{"num_attention_heads": 6, "num_key_value_heads": 1, "head_dim": 64, "norm": "layernorm", "rope_theta": 500000.0, "parallel_block": true, "init": "trunc", "init_std_qkv": 0.0293, "init_std_o": 0.00732, "init_std_up": 0.0293, "warmup_steps": 200}
Each number is 128 + 32 x the weight over its row's rms, rounded and kept within 0 to 255. Layers, rows and columns count from 0. Numbers have three digits each. The size before them is the row's rms in percent of the matrix's.

# layer 2 MLP down (transposed), 1920x384, rms 0.143, rows 1746-1886, columns 0-47
109:163122121153194135119176145104145171094078145175154118112100159131152116192168105111123081161163079119124156096154145157147132159145119141071144
100:102094153088104161205157098065084136126189093169135112146070145129157198162136098123220156113125129137089182167120123087173076143108185153173100
102:072178096113164097083218101129116077119146132099143122107140114187154171098169146114150174100125183120123137115093123192119137121152133130125176
100:144126134112131135204127135144151053175157100126160156151094088160150069093171156130168203148113123145129104159150147177115165118158129095153119
086:089180128142126137151136194141099122154125151144127098146134146085049123137145130199107112107148165086089103122106098139139175142140161110147158
092:093052108139117084145206150137084146108164082138065129093126105139133153119136159151131050132157093081160201122117128091205136078183135127128094
108:176163135185124149124138138130130215134178126157166164164077185104140116118162120196090091185065055112145095120166131104140099143052183096122111
097:122138127093122164084100210179137141178099101077160116135160115116159140163040160163211109180103139091125177164130112075142102111121133129081081
110:130125141117137133113119123045139122172112179152096134035148089143109158097146124125123180153099194117096184125115141130131083104110138170118147
094:109127157148123125111102101161143123100144132126105161164117073147114120081120087092144118091111074138163150151118112160131154126122137113048122
095:139097147134154107149112132103164134163112146163129111117077097119119137138081121181134143118072140096139165097084179121167046133070121147134091
099:066129201122127095152123119115100173138114118127068102107167174123094154133125140131123114057148092117163119179121100067117116157111128134133106
090:125154134131109073105136101133135110058090113105150173110159064137135155100129127126163179132200108137142145096153118113117213171119089071172154
090:102117145150095146169173164153088138136138162016122126135059127238203136068123057118221199106139134162147101105114118126119116055090158147144151
091:149069145120122162148129107128114143167104154105111139074075134122136094109079123159121137119189088159167131071079152065080143132163152135149110
098:084125130087121152166191146118124121087078056083111123197152156103115111127119088112144090091063080153140090173071145144119118082141042152117132
097:173161119163159150151145133154182155099111162101118074115118142108130099133140119069112176133192135091138136107072125139106182118134141120145083
086:134066133079141135115128104167116156166179092158161132090095087136121140129100096199190154097118092145165158048123152169115140181140135143119136
087:136164148218151148108140134138105166088080162119124118224179148136132107118094110115162191197100071128089146133125107120122134161127110153103086
091:144085116122148118151145069149146097081165161140129086156075143151094106132151110101181120129113189113066116145079152121124124109101151151167150
092:111146107070128098087134161159112081137128174068113058134152134112154184086156132114136173156145166144177130178136152124082170101150108168208134
098:106105110137110165096157149113088160187089102132170134093083160148139130137116134196137130119136120172093138189071128145110085135138140137152066
105:066126134123082091107093167057146162120114092141146128167114146124123141144100139150110077137147110093154167135082168115142117104119199139100112
099:098134176183101098103146120113123120073137111133065187106115105149168143076164102063157133156099130084126059107106080129154122140099109131122093
099:142124089137116116131144034089171130177147125145140175166124113154154137145158084127198141156100115067109185135061121089130165118142074107114179
089:095136140109094135135144141097140113099189161150129105135179142096157135132102124121149140080119193190141104139092147124140151108107176124143097
101:094096069101171142120063196137111086147148120157105114154110157119111101100107106091131139180122129137160062125107130131097127150124119208143135
093:128157086137097127119171177096179118109084111148175160138173131143144146105172161124118147132123108138119126147117127111153097108149153111128104
100:114098143159148200099156127135083101147114095110130123092123147098106149131100132127156187181106118112152195105111160180112179186122167152162121
099:142118121123123115154126161084087128152163113112174163180119153158144120145148115127089169184123106084156122104121156133197115161087104161150127
099:126101183108101148143153080128119097116081097128076133139134193099140106184218133126113115121174128143131125076137121102133117114081083114047165
106:132080124166084142133082123127131162139104108112142130214145062159169056163104147131218113113098100092163146079123135136121084112117126180121088
102:151144185183144117048117135191116106082060096113189168157121119125092153112125155092172174115156072160190095199096123120132122105146094098159159
094:117165089107170144120134096165105125144113134107152085141190167162105104147118178124090144087127122106119136115116149146088173090179069140169149
107:089099125177124176166107105074114130153146161120130116107110125100149082117163135128162132088106090121135125099165160129171086116173124147133186
102:156073056134177070125125150155105102077145167211144096156142122132139147095151146098182133199205080137134044155174131086149127098114134113089142
103:163142107097106104137124105174134173127180142142151112134064175082151182110158124080156139112135133096154131112128124151203110102164142110174136
089:135087087076131151150154117123143104150134188090134067142112127096145184159126110176140106195117187109066189126189196122123172133139137122133072
102:158112101134155119175129073145186115159103151164076158087166117143172175115160120133122136111109169110080164158135160041117138115159159151148126
104:155112091121156096111112098098107107185099122138108154134137188136165125136045149149068101154175107142080129109114109156130122115143119138090168
102:096113120164129148115138126129158146079113105084110058125158099088117165151152142097098158161182159163167076168093135162088124146112085105120150
108:227121129125077030107104126044130077090192148140161088119144123136204092114120069208109143137149114143146119082118102143133138158161129096190153
104:150168146109151141106131125147075175181202124128112185177183097187131101145142128140115126135092139167154119149157058143142113116137142172103080
095:096110152131113118074109165157134188150121167135152101133121065185132098099069157163123149110097103082103105141137171180105112140139156142083126
102:163146164112100140100129132168158117077140155126116097190091132147129155069076114174138174124109111089170147067109100101150135177076147150113122
108:109087175114154103180145095182110119104085249149104130103136136205124085132088142094088126107129137124086120101127132140110158068185123139164111
093:079110139150089125112140105160171087091130133141117121140141169159116101130090176131165127131173091186109092145147151146135147153087141074119118
104:166127141077126126148138124150126148147047129143135109161076149127193181176176119108127165172113108117177137120137096099099048144174133120115122
107:124124095135021111125087167129159141112139126163104148129140159162111146086063095163155162194151104118101118133094161117117076130116144147185097
103:088046108043105095109165138148123200142170146112093085090132105102133133066121118111151147105148090145197151138154118105101119144114143146095109
107:127167153101081151067116144106144100127154095121142129112174103125107084118148134131166139086111084070158066070143102148142182139130123104104122
095:161113142091133146122096108154114109084118152155079090142091119093081167110093081081167099090160063129121160174208119167135148163128145120152161
108:091123122111162142086096168170154075147083182157151150134205125172174099120161168110100105131163158129125163138167086102126139053063105129143103
107:086198163092130186157131152102115118063100131106078156149064099151136197166127139114150100119120122101114091120102114152134131155109156145124172
099:111104144077153134088145112112131085117109138120192154098181158162114088135129102109166119098130113106166076108145154143140129190123147152131146
099:133182158135125090186143178119083107140095191115144131122106149117185165175167140133139144081169126178099090135083043141109125136083129138098135
092:139147139098124111178121144108104141118182081147143121055170148087089181170124171135145142154143131171174115118143142127128074160120104084116145
097:115102139130086115198052122101149096116136138168162189114170117122097162184111085125183137155165092097159087120142151134164123147116179139148103
102:139152073164102088151072135142183214147139077117127123191110112131090112140099104100084134140101132140133123126156119096140149128157095078101118
097:136144082149090082112142097103105111121085115064125075143188179198098130123125087126084102106117097153145198110130089090144129126196139098151131
082:102110114098176188160108147106147088066126074122117170146100133118153104097077112129176134128105130104128183113119123097100146145118125172159149
092:142144159085137159174179135161127115144088226141119108124186143156167127105094131124141104125158131142193116130134055092180135200142113100156092
102:121117152122129115111127188177127213140125122149121191100170130128167108124109122079149131117149137115114117183101082131113180078011125131142122
100:162123178128136059088064173089150170077146187177152059130146089146102111099114110134134115141131108093069186102152148117128076087115072126106127
098:100092185135189131136166121142117178110137143142102113137112081100138161116141108228133115146093141179093119135125136100121154129100121117131100
107:219136117089135133083152113151135110127096156117150169154129117094154128092149154077177161138146149144129156018168185086110053129143130145146092
093:121099159146107147131142131200117087115077082136172156135081148118128125117131160082135105093080016162104208100071076134109105159173173117139098
102:039138141080149118145127090121176116142121096062078118113105140119156065130097098148084092082095104117128107148221100097110121194135093150039152
103:128120108165078134069158139093106038138119129124149145153178110138121099176104128143043137114066130086145092143117171123122073127091080111122132
111:120052120130157120157113149090160185153137129148091173136125103086157134157081152076139110152158109085147074122120140158119174128180113142115106
112:149148143113164176154119092106130139140173165112139140112129137122147195113143099165129108138125087163127120067103157084143138073168131120195173
100:114150175068151135130145113149122127120154082157121094084153145076149145116133147126128137165113137181106161166124146132096122094158147102100097
096:189157138088131125099103159090173185151126144184166115121172158176165132106124146144128173102143127145131144134109080168078093183110155080158095
102:073103175080176097148149134085116129092130145059152144098136096087120113091144138106098133116161108157151147138102138129067143163128083120144101
093:135143113095090128133099090071080118105094110076116069103135139112166122134117139177151098132086226116144101121104109181143064139173153065104041
090:105195102125110153125089117154118151146075101147091118116173118109153143064097150098038155121119107125094099117110125228140170165136120092118105
097:074121179156121094158124146085138124142147109147125109176115138133129113174154119110168190135147123170195154194185092128159134116085159063043178
094:147110145117132103144109124135117110104145142187110161103149083090130102109177132073120130098163125130170079128097144156115147192135099192160148
108:106127103085145180083119133169166173087065113103156091098088116140136093107144069077086122121116120169093093132120125154207152132121152124142081
103:101110231122126107135147136123082134135090141113134056119067079079149079104111125091159157133150160109101105090165176107124115188106152091147167
101:088140114169085134038125113127068152090101165154136144131178120152074068148130181133162113129077102131109133138117114110055171155170088195107157
105:137135118055142132150123089140183101137123131124208172110088147144093109120113115176139183112176091058111148121209148071174145197093120099119072
102:173075205114084169117075144140178115101157159103114100127185180113124113077118129081151072122153182167095103089137137171088112107135170122099168
093:108106129103103127113118167146130129102042124113133141142147170098091162137106160131095109163108089070162096092105161121120124099122160123138114
110:132109124139162103142115205141135088072138143147084148197136146185112083145137114114096158181171161100174113109156110150168134058187107120070132
103:109152085045106126177068127131179143161135167145103136085150159101100149141162170140135155133194191168134120146115192143134141105085128075168157
112:203142142111155133105227140118162139142123152176147106125136135136151104112145113146140110069141137108097132117159087140169169163072107135129132
109:106181088110069146124148131150165132128110149135144117061127060147143110117133085140159157144135195077085124107093127157153169104107175125128079
106:133162124115129123112119150164045155190165109131156129121142102159058135089186081076083132183071049094097145079120108109118132163148102136198108
093:133118146181188159122118114111153078173145140122127136141072198100147155147130055094106101136140161184138074155141163157107137133092137157170163
118:131163169175112163162150128104152087119099152121113206110156156162092076117154150148127088136140133146117125100128183128094141089120133109135180
097:176117135192074169122207109130146116154103108139178147114163094126139149145141175137098116129103137166111135170138143152128102165093143132151109
103:093110130141084124200091133076103167109069118124111153154115149106126147099069152143189064149172058094108072158131209135148110147125113058131135
107:118165137141150171113162119054144136158105134065115086189042149117109109135167174139147118142144127062113099093131102082083126091160117101150140
095:071088179088113042150101106141083153048138127136122070124143141150155099151127142076099115136145101186149162112155143106124122118208164099158108
096:144097122130097173123111107126141151171118160121128132122112157169132068061158121163163135128148090134166104088114072133147123119171125148142190
091:128165117116134113155127077142108105159086145104073165096068128134086147137180121108073106146091156087135121087144108094096131112099142060083111
103:120139150176141147161116118169115190140082167169088139121102095147149100131081069189108147064108095150142128113112141070134124128114169118130112
111:207119131100114081164152096106126152140173132159151147144142129114167123073097087118189141096102148093142099121169155154144079118095039107142126
107:154173135146171106122118143178116139129136140097140164093162138103130094140143156150137140132148110108196179105134145176098101162113130103090128
092:199049171153201171101132172137064070160139142063184111116199136168139155122098086096157120141084106092111139116115033103173141178116147134084116
104:079192166105132200156084128128130143145132109173059145114154121123111156136074182169106127066103210161170153092139106143121145079109131100119137
116:145129115121108124121097165174129103100124169152150127116159068146068112127187159133141097145134107117088153062145094081149129158107169151193161
101:124123155137144104121123143136149087141144077116084127115128132147107118104132128181144156097085122103168074081111105140084064149106123166150141
096:085173136118134119196125146148147135137171169152158153147108116127137167071147080091061128164131119078167137087168118152137160139131124090142123
096:108115114144133087084142162181122117109175173143142153162116123111145091120077111152142215074199156126159091113245111166155141148151146074082165
106:113104105099127126128155121092093124128152122179105211135105188108115142070088119135153150116082157165102125162121132160126139150093168157182139
094:127092128113126161090091108126112163131137079128154143095074149075142147095033130136128079124130111158146141105183078137110159152113137120117124
094:146129125090110154089086134081139082134102083127108093086092089137099144202197137124098123024151071088161145140065145171084137189152057193099131
110:098089113085086222091068133148116105112082096141131125098099096111121104182166138109078120168162157164161190151128140127125156078106141110130144
102:092143138151120051117139065139195112123121153127105180129134109177124108114064148131153075107159100142150104147134136117127109191126081066116168
095:133148147124162129155113179132155125157134170117120103067083057192078124128111163220110100123114163147145150152116149081171137183154107137169148
112:153166124132080108210188115114120163094120069131131104172146127138154151116110128140157173116151149079082115184087134127110096097102168105147119
104:105081122164117144171129132136114078100141127154154125041088133087131125179117134142139104138150137129132166125106132103186132165159131087143120
096:110124103143057118095206114101122144096100154135150156136116136092141157150129176057110151067152183071085099144132147117158137099115131111115189
100:173135173151150137183076121135166127147196113152091086124079137146149135112074193082055164135078123099086128105070158130126119183095107195087163
080:096126166156149150139110045147124192115095080139110148117164042092123135131108121103129127142089093148141140187080098123144073109144167169170130
104:126129051184135124180117130155071148187131162130095132069124124130107167172085168087094121154151133164097134113112054131152148164099111163206120
100:185151130117130176068127148135177123166144152123127183155158107098116090122169125099152162140042087190177131139094157121148110150190124139103141
097:120131157087160072121136105167135138137125148136116165089119156087162150148119143096135110109109109100093188126159109092086121134140113098148097
103:074141184153102113103110147094107118157148109146132197161151148200114097148119113137142128077139120163113104150126123180124209087150107116152193
102:092096110084062109114156153067155131111166161114196172138094171102146099132097113129087095152150123095114173144124210132169076128123141036142131
092:165143115131184106162128163129095120168116172122130119120162095099138123126089131123142124132133157150134178102134143100122062120120107134146143
103:155146133076117116206139130063125149097085152110118091127145144173121125131166212145117138141150166078117133164059118122130092124151158093151118
101:145180171098148116095113114112099093084115134149105102134103111117147085107150136180091125153169130170127145131130140131135111172115128116126113
096:072152057098123109114138121089124161084154126148162169132094153075136086088109164109111167116113100155090150154078130111119114117134118034201108
092:107145154096116143099123172104120110138136108102138031133079141165153056153119107111146124143142071106143153139140096136129078137091140173161140
096:051133134179177116108089136183098108174148071117128119171148099149100150217110166174142126163166093127158032138130181147169136137133115067097141
099:096126172159113128128167163134141150134171172142124164105077146129147145160103124125092145142111156103153154045161047099132123160137079081152112
102:153072124125129165108169100188134069177147176103091116156172148106123121096126098086137177179101123148129095120150123121106097113106150160168142
095:152105166130137146144096102109099086127116119091137160210086114151163180141126097111164077121119114184104126152015120138075112176123171118116103
108:156112148097120148113198123147087149138212154125179152109129095071106067051180056119103168146107125092164164160183126134127071138126127170090095
101:069119084117158155201099123129131137175144182146114073140091106133199130151110135141141119116104141132103134173101143091132082167148119096107168
093:120182121173100136199108210137129135152132123100099134127131116182145158132101131114117200145134179146149183140142124137106133164141153136170165
102:173142116110137133081180106137111126199142087071117118154083174181131112147046143043086147106139109134117161111163136133087103214076075185181127
106:137091208087151188105119111083138105169073082170124139125172123074090152152119167107155155106028135100153137099080082134162111133177087112097136
090:091142108137091143110175147121127093140119126097072136143096126157105083189161146099095115134218129164172138113144172151107126144124125106120054
100:097127141099125113138171128147151105081125161097119152154130159152188097146108152095141129128157117143096094130124154113131113140202139129147117
101:085137126161101127134137103078104081111134113187145168106096134122141125171131141130116172109111141148158117145149144127133144145152136087101107
099:096166154133090136048169090104169127115108121099078104176180171162109099145095145141112112148160183128150077100106144151112139157155142196130111
099:126098136154137114147124115099157091156160181093120162195152107148132122177075109086175145145177064117108138097121148167132140147097143116161083
# layer 2 MLP up, 1920x384, rms 0.161, rows 1747-1887, columns 0-47
097:075152164131140142095096174130121180129120124155168148182149153110153160095154136097195179104116127124168129101103114201092118126120110194061092
096:124126178141145066076101116090047147120094163110116133171123164123105148122107103109116135132148105113113113198141124088160171118086094127153119
097:115155114089093151108123105136147108141135151109139109121112107126141145161153186070087111083143142210082126113121145127129178088097088139140144
102:115112102099145151113064130177083104143112143100135202092102139094159156116117130135143137109075100164154137125146172111117059082113103174156136
099:157209123153152125112123147113131103087123201146219155211088141113097110180144080129133136075137135094096063155168161111075164138114142073101133
096:104140124145077120137137168153167126114092152164099133083129094154153154150159176070132131072145140141094143066117083143140081153141136121167097
101:107131152119099101140119095193101150146204111143126071097117101089068181123184119186155096129105121108109134105111089097111120066095102161150115
100:124126156089186156205098119158170106171165115107146093123111124068169105105169204171139102168142059085135130035141109083130173139152136128180163
087:137149075114188083145098155110128121149145105118062103106113163097129132146096121112112147173150146107035144159149157105105093140148145109201095
098:126168124144142107096098139155101136120153129129096133135160119110150111095135094142071149104102101180148115172129096083122154157191128196134063
100:124083151122146057065111089144150125037078039147119081172163109096142105152124072144105170099141128099120187143138147119129102111155116113092151
104:137162141097132174058138164165140152174147178126140097189139138067126139197148115148110116176127192140157151116140205136151116118130196153132123
093:053187135128181124123127123119154132148114099159142163099155150153141128151127144108098126110114154082111127153112119079153135109171099139171218
096:079194167122118139094050160096117119112111136110086076124094116115129163140172150095092157136126119171112142140128151120103112129119076113173138
100:119134134159173132100133134234083117140193098152129122062153114145180132113154150175060099139092078114139143139094087147132087143110187097105120
091:131110132105132075145118130094136100178190122117133106127137099196192132124119219153135136111046086144165155124138135151116140119148152166101135
089:106153095163144102122124135079140068166093154089119072160123154131137115171131137036083104112146161102118129156155147132138089079128139147106120
101:124073141122130107119126087174128082152152103190123118061062141140161123120106127127132082129113202073146116121116129168095163113130116121161172
100:141106118135155105156132158079092173166087113090084145152169161130182117129142155130037132099148070146151141175145085122144124207106130145095119
095:183108119185145132127107155182172157101098104121145126159146118118106067117069104137144110112179146187086074133130098139133147158139159117060100
093:079106166121171154094107138132159149110148050136115090120125152119140118174104108142110182132145152106132132150165160145087116107150160094099185
096:042092182087106105125131119125128165134128163074131109058188156095132116122140116137094201129129098109117108099116075145204189129098122127132125
101:086154088137153115117176145149114095135102163084138086120172119112033110202188166158145134152130098074109142122205150105104127145157167165158149
102:198162160176148124155145153165126159127130158182107079131102122106134152119044186138078145119148178121146118145108117136092123104159174135118145
105:146102140153173138140128152151124113160110075079104135141093103198140109115117130156100086130179089110107152151174098134133130132110127102096159
098:134121092097086159127151187152131181184141134183113100112137129202136183147138095083092139104131136130083103060095145108128159134099118142121114
104:132109187128088111128103117170139222097124104135099068145114106103099090165071083149151111078170097140118115104118163128109148093082098170135156
091:178137148141086109108143188132130130113141107170126138065094122176145161128156125121138141164185131171130093084116155109158065114142073060058132
102:112132134102149127081108108157141111122113128125154154072106144149099102202111140071153149101139102169146097066202091111116111102141131121109124
103:104124125136185101099143125129113113118190176195137127145168077110103105138103154110076122145135149154134130092153087118104150106080147097177079
108:149155104076154073155151189118114152127128116051146122068110105126142158105110125126107130114102161083106125142083127142126151140122143107154139
102:134146052037153128161171166137185114161152113149119145080167165155175184129121120166108075135160131120049151110131101079160171151184051107132078
098:084091154146186147183089088068145057111143113151130141047089083172146130152121127100184151125114140101143141132139121061157082175113163122093113
097:124117104141128130151122110173165080208109137083137178131114080200134157133151153156178119103099114157125110159142102144138150140148076103162156
093:084185167162139135146135126100173110116093094106196118102160097123090156157122105182129091089163150148139171153136154103166115108165078142142099
096:108132124106152126129109126101156173117144149183112172183138100090176112148090087126103114119123161098122135181130145090131114165152147132193115
102:155151134124087160140085160124089174105072100152176183123237112185158087074098140053108135093145078152139120110084131123119161214202099108126172
098:104119088075120111110207098103115171085141156180154143165113183114039126121165114141096130131157159110124101098133140149132062099080148112164178
106:072130130087136141147132107133178091109167168138147058139122108145133086173151125108133085074122149120139142156114145204139084131095116139170152
104:108115111107135164124103107100149123117122099101175070144101139110128136134075142139098114071157087123134156146059092104125091091118093127096078
102:104185137131176105136158160164127146155175079166079078115080092163141073115063103163133133170119099074135124107145073103100045108135148170133176
096:102064137120126070140157180108203197112111122101136129123117110151156099099100134164094112143080073092155184093147131151137072162156162124042151
101:150147126166037128160105110095143101107157080082149109162109138143147182160182114122205142148102115143103138139116098133091156226151176112061121
100:128154113157150084142099118083157128153156142099148142099132124053177144131139108122141131095066137184100159112098144147130121130161105172145149
101:099137136085155116160112126128121124122074089124132151152160123128113130141130090217144145121105168165133100180150115146165123074102107176114086
098:110161158129119138139222143117132161118149168135149085149146115110173164126104097115083149124083157080153131146161125135080090097116155184121086
103:126118130119163134125114096107168180130136097084129087107101119089156133071139115122175162085120085128063169154130157115144156131148079121090162
102:131178118091116075196152115159109132108094115109064118171176137152170084155114170191160190189142149144128126151128163137158141115141113156128169
098:142144083076132127084092121177131108125111146142163149178108137138129175118097120126114085110148132098086171170130174129123155181109065157205131
098:179125180132115141099101115111120133149121103134176153208135161105106167156144102138135125110111113191147112168092129113161107162107160124123077
097:093100078200095111118150103084099154159105116144167093163133176132152089115097156098140125147028151093119156165087123073096130131104112129150098
099:103118108132112166153095132135152158109094129144146191098125169129156173122141125100151117124120117148141082095153182144071139163091073136144142
104:152121113163162129163122150154121175102146159169212112124146104133183102129117141138123145086170144096141128111145140116180051158111127159097155
095:180109133120153162140135150149130126120169143177163114103120125112138122161154133124148124081152162098157104162160063104089140089111115142178116
094:153074165110143063107072089111126115135065070107178138112120105107128114123181165100124121149114108100153168141094147095119167107110123174078126
102:136084114128135138143143117108123051149085141145156102157112102200128070073141079120105130077155153119090118120079165128173117092134186109124126
095:114134158123105142102183124059124111130073191128186143147143158126147162105124163119107187162167102153102143116089168144095173138107103153089115
096:152081121195198128158168125101119086095113145124131089130123158097106146118117106182089153159162103084097131114127091167117076122174127141150102
100:133083134168144138124080150154130116092215129157126135081047152111103126117123121157156180180150154094075123138091145127116128146075114090104129
094:153127113116111137158131158067148151134096130155177097099098139147072101104153125128110129160113155124078076116142146104146150169113081096157120
097:112151087168204118112113148163111131160183131166155124076131138087120123147090122100143137138106132112195116096066115162085121147105133074082150
096:214154094102191146191138136118121160074119157090055169143137130205039132189144140165102195036150127181172072093120159123133100111090114164135137
096:101146101170129158142130132179099157128164066119098142094104153153146166123172190141067163146149135110157115147105158158089173077109138145130104
100:148129109206180118123175079091122103165151142099117109130103132088088100065172094119131117102197115109154111105132112130161162107134173117136189
098:178160129097101118143120135188157122118127082146156198106175156154169133138110126134174085139143130141152142118104133134105050164129161126165142
100:091159071073191180088197146100130140105151179111138136117134128130129149114095094131135111141134173065147062152127162130119108130125101174094128
095:130182112197154163092104104129182154099110140170176125063132121133092152127113132097118152191131136103080120126107168140128142128082146128153182
095:132126076132125126171138161161156086139128160189120078088121058141114136185084105080185062135199212110165184093156145124118143117149108142099082
100:142173095106119105111154114143144083098094127133228171161108113094155171193136119106177114125108146106155104125108188137176079077131134194160168
102:100154101081197153063150119135116134055154139167133142162154132165062088111135142187119133136149149131097145044103137116140145098097078160174133
097:112194058136134081141073145100122074149180100171145119088141128151138104179095071134156094085157118099095157124043166119056115131144104146136159
097:102120102065115178161211084138103120161161071118073097162235177113161140136077113178132147103131134108147164114157080115200114114100103168155151
095:114169130098100118114146084131163126128135122110151095174107124120160127179068104136119096060137144125123129137118133109122140086080150101114090
096:150138073164076107175134157193129099164138111175194137083208156142149160159141149203111089169135120138088089143151167107108155131043175121169124
106:232094138187163059221120094137116093120127156137179092097082095149138133166054063095193108186097170193106110136092101058074098146137122167119162
103:194114097130144095143149108165128119159095097163119146152000106115097112060130132168126079110065142145091112140113133140133130137135151160132114
091:134092101106119124161131136137083075073108116126128107097140157184134169138126130127183130101129099088083123134198084170111066140156192113119152
096:130096127119066165082130152107110127159084160081098168174154101053175117132143095071180159108122149108128119118188102113153158126138167204126120
098:145099142151075157131133167173164172095149068125094128102119153117112166203141125111170122150145025152086151134193149068139105128122103115096139
101:099145158125115062131139166095141126181090141153117162093102099104104119135155143091146089150079093080140112159185118095136074056108193149125106
098:194119116106101144166152146099159071145155143154143124155164117131113163152073130134104121169051113147135123154163197103137072141115161156136109
101:108155100141106108132133054109114103171118154135166153147090132131106130118130111160100152098129107055109166168161115115137142117153081089119072
096:135153092192105196153168171123140154135135130170123111092125141110125090116150101102153111059131147135123161164150092065131084148111080093168126
100:119093116130070150126107079094161187141122120110135146211097162131159098108117134167105104060144125086106109136141178062163159131086148124050139
098:138084173097135178122118049174131068127139103142199145149131125198131090152097143138116134118115188094131178105111142141114099170189112095146142
097:121070100098073102178147132145131091201132226131055040176128082143184161174108145079119123120121159132129138140119112140124162165107188116163103
097:075085155161177071154255062144122120107180112080130119143203113116133149187169112135163164130159105157174111128136114089113154116216058099103158
096:171100218151155163140156137134142129126130055121137098143172134152093174181106154129147107099172136073101151146067122091104183147141163124123156
100:120156149134101138093128100139086148155170114105156132114131127174134106088165114172148144105220110114096175102080095171204147161105130129106164
103:147154090138133141149110097091081056108130135136107069159141191146128144134102125096121104116171105156124153093115146154145101106141136081137118
103:165136118127136138147162088119150104174143069113113055138105133062171107112150061151121175118158118163050090145154133123195122130144074154138129
098:104108135061112159110123121180125183112151151117144168129075107108123106092167112153058130107066128134071084133148134113115159130130080136197087
100:104071132134121085140184155171143114124084127127132134123175087111145141144149081103155171088131120157146124156143061142068183114109097138074189
102:078109145141175099127110174185104101152096135175158133139130090169176143167086104124151165155114121016136193133071118104092074077144134093082160
099:067140116102158100134148159166156109049094113112109158161098148155080134149086164125119178144144166087165135077113169121171113131139091140070093
103:170080123146124102202139168180173125090120149109119116163101109126142159114086109131153148057121155119184108164153088125152128120085107123145168
098:146092121122136121166145131082179119136163128083145170157129137141119131163135128141105088127109103187114121092105127041190123159076083160152116
109:063145115128151125152130161133180137135185104137090111088145124108170057147093113118100130114121116049105148159126082136119148098141158116078120
097:169116159165146141145144061137132139110124068127134098082145111112094133138152106110169156096103128139103172146127176185160090109154114186094122
097:094154135117156108167183092126081105101099138180061190142153104072115161122108158209137087145130215205129109121101130102092134052173161128176131
103:175110081120158126093127099152143134123112105163146150095125118140114133177145113177119089096075020163133100127147134092118108143133124123106139
107:171092143093154145145175084150120196122077152137138141174182156062104116096105126170155152109125128145170143102105128156151148163201094078131120
095:163104143091158198086149142030133129101089104097145101178140111142138134162118120104129092131147115135122110128090120149153117114150147174116121
093:104090107115134143127079136174144137137122117169139168147078141159104091102106110169198079107094098145150154145134086155094056106106058136131183
092:105140118107137155195165122058158136089112066116098100076153156142117136133117182081053110172137182128086181143123124125102108118134148109100097
090:180114096088118126094073119167135118116130143139175115129161120153138139108158090069117145139164095103138112168059137123157161052069147136133144
096:143103113119100069141138135076153069178098119125105131165142064161098149200192144146085122115106106172095186158120167134103125089114163104151165
099:083113100108147136137190154123111161145114100145105069128150145100101152084081114143159159139114111146080119148148124076124109070113186131102218
104:111125086087121084115080110154091143169141108129189160114150134094137180159118156114112098124107134134137173096126145152115128124087137179039153
100:074138205138164198175103042055156105070129128120143124122130192089084082124118123185092154153096133147083106086129120169088152167133118128118156
095:131140105125089142104080092103126137068139077151086125112160152114154100163090132105098183165086099055099118175135092125101108135118152121071126
100:142148128086135119118126120114140123186118192156126117066063091197139087186110151058086099135159115133123133140142124083135137152163159140182138
101:173134118115120105110134130115137127127165085086083071136146121106128109129107096091136180138158205111140127139087231144137120095069111159125138
093:133079180132160127132094106107115142161163078125163091133131098130117105116159115147058144184166131154209169100141140141109157158181179132161092
101:078092173082135160081120118096128150122081146165143087116176119142181143117147117121162114129105131091139139118132123080147126111179133111134122
113:170118135152148102147171218099108075116143138085150094073148190108124080115104143137115158102157134163088110126126121115127103189072079092124100
087:183122224145114130115064157080161124086125086120128122131162117154136135142156131149122125130163226149110130175147102163074129116134180127137139
096:129113140114166132066142128117139200125131159143095154145085082148137116139045141148080130159071134073185161145095116160071149095116093158110120
102:124146095123102123138084102154163161119093137129113184121140100131140132147195038141142174086099132104175146131119130117129140102143104146098120
094:129173150153125155137126107177130122146148169112149161074105112137077109135127138134162125147146089152131139147090028111128158164133129139152153
105:215108116109191172111139150127116141153142102170118177123137136139084141115109137133100128151139172154157187163155164106099106171140139166127071
104:144108136144151179119164150115181173158162131120130157160102183103158104147220095126149156101105149113121087139128100184086201075113130135139131
101:184090137161207111087083120184106155155136145104148120098187123149173145121142130088119128103067094102181166132138141128089133081139196153113183
108:117120131102115088104108133172124091156163119166109116142097145136107164154158146131131113116117198113116136180155101111167163101107065074127141
098:132128180108135127178107185098106078160153123173127084072160112184087102192136178125132126067151066165153154129113130120080134149123149153096167
093:162103195132141163190125100103162149073112106115112123113167138113120123148118132111112154086059162100131137155174143138188107033136167102125119
099:114081133134077139044075129083123133143065135051171078165145130141078057128087167107125107159126139091127160134120100077143133093125148126136150
106:123130154073146106133119135134177148158112136167142146129141134123113108158090097172045103121137126093107135139123166144151081115132134113175129
104:127122128057112101102105129135131138144135185126150153138123145161133134123135067158089123138110117143113089122082098055119116083126199129155141
096:122171183140062094176119219117123092163104064147146083114191103094136125098177158178131121113111139127129152124150127103144179098141147131113155
092:069118166076119097129102163142141113118111148132234122180115121168100118111185081091205135146120090113180132067145113106082120126063134096143040
107:192151104073072130144178135137070084098179098150122098077063162118140136109135097151076164126118174108113134065184123129109104117102112109150140
095:090075170130129159093181132137167145109109115119113155157069099099098117176128129146139107128136160075164101131134147122126158136156090110085164
098:059125148117134125217184191170129112102087159174099190171135166135121119107070138191143129157101173078124167141134075129087126119155131162125119
103:132100112134081062151168102150170053117133075129112103062111084162110066140116120160100155140127108138094164081120168192090149161229065152157177
097:108169165140096089128102136113097115114138129166214121124138101112132145105109085130157110077132123177144135170110113125147068164081077134116111
103:115124133125110094171156153111156112100129100135085131116109084143140142137142105177179132144087115146121190194083161163177134169180153147081125
098:097136125085151126138114146143155115151161145110083112173093118172138097146097120112131148079117121160136138163137132126113077118097101118130112
100:144098160082177206117127165182141129129173087167115125082128102155093119122139149109131125104132052136116145117183087166125123143104091159142058
099:135183173113115129150078114118120144149088088133178094132154109068116129076141115172163134187109198096052138114174160115110125100158121115093134
102:138135127101114083146146127111170097092121131102135112123091114182126165134109123201164113145183138125123029125095129138136143141155109121135156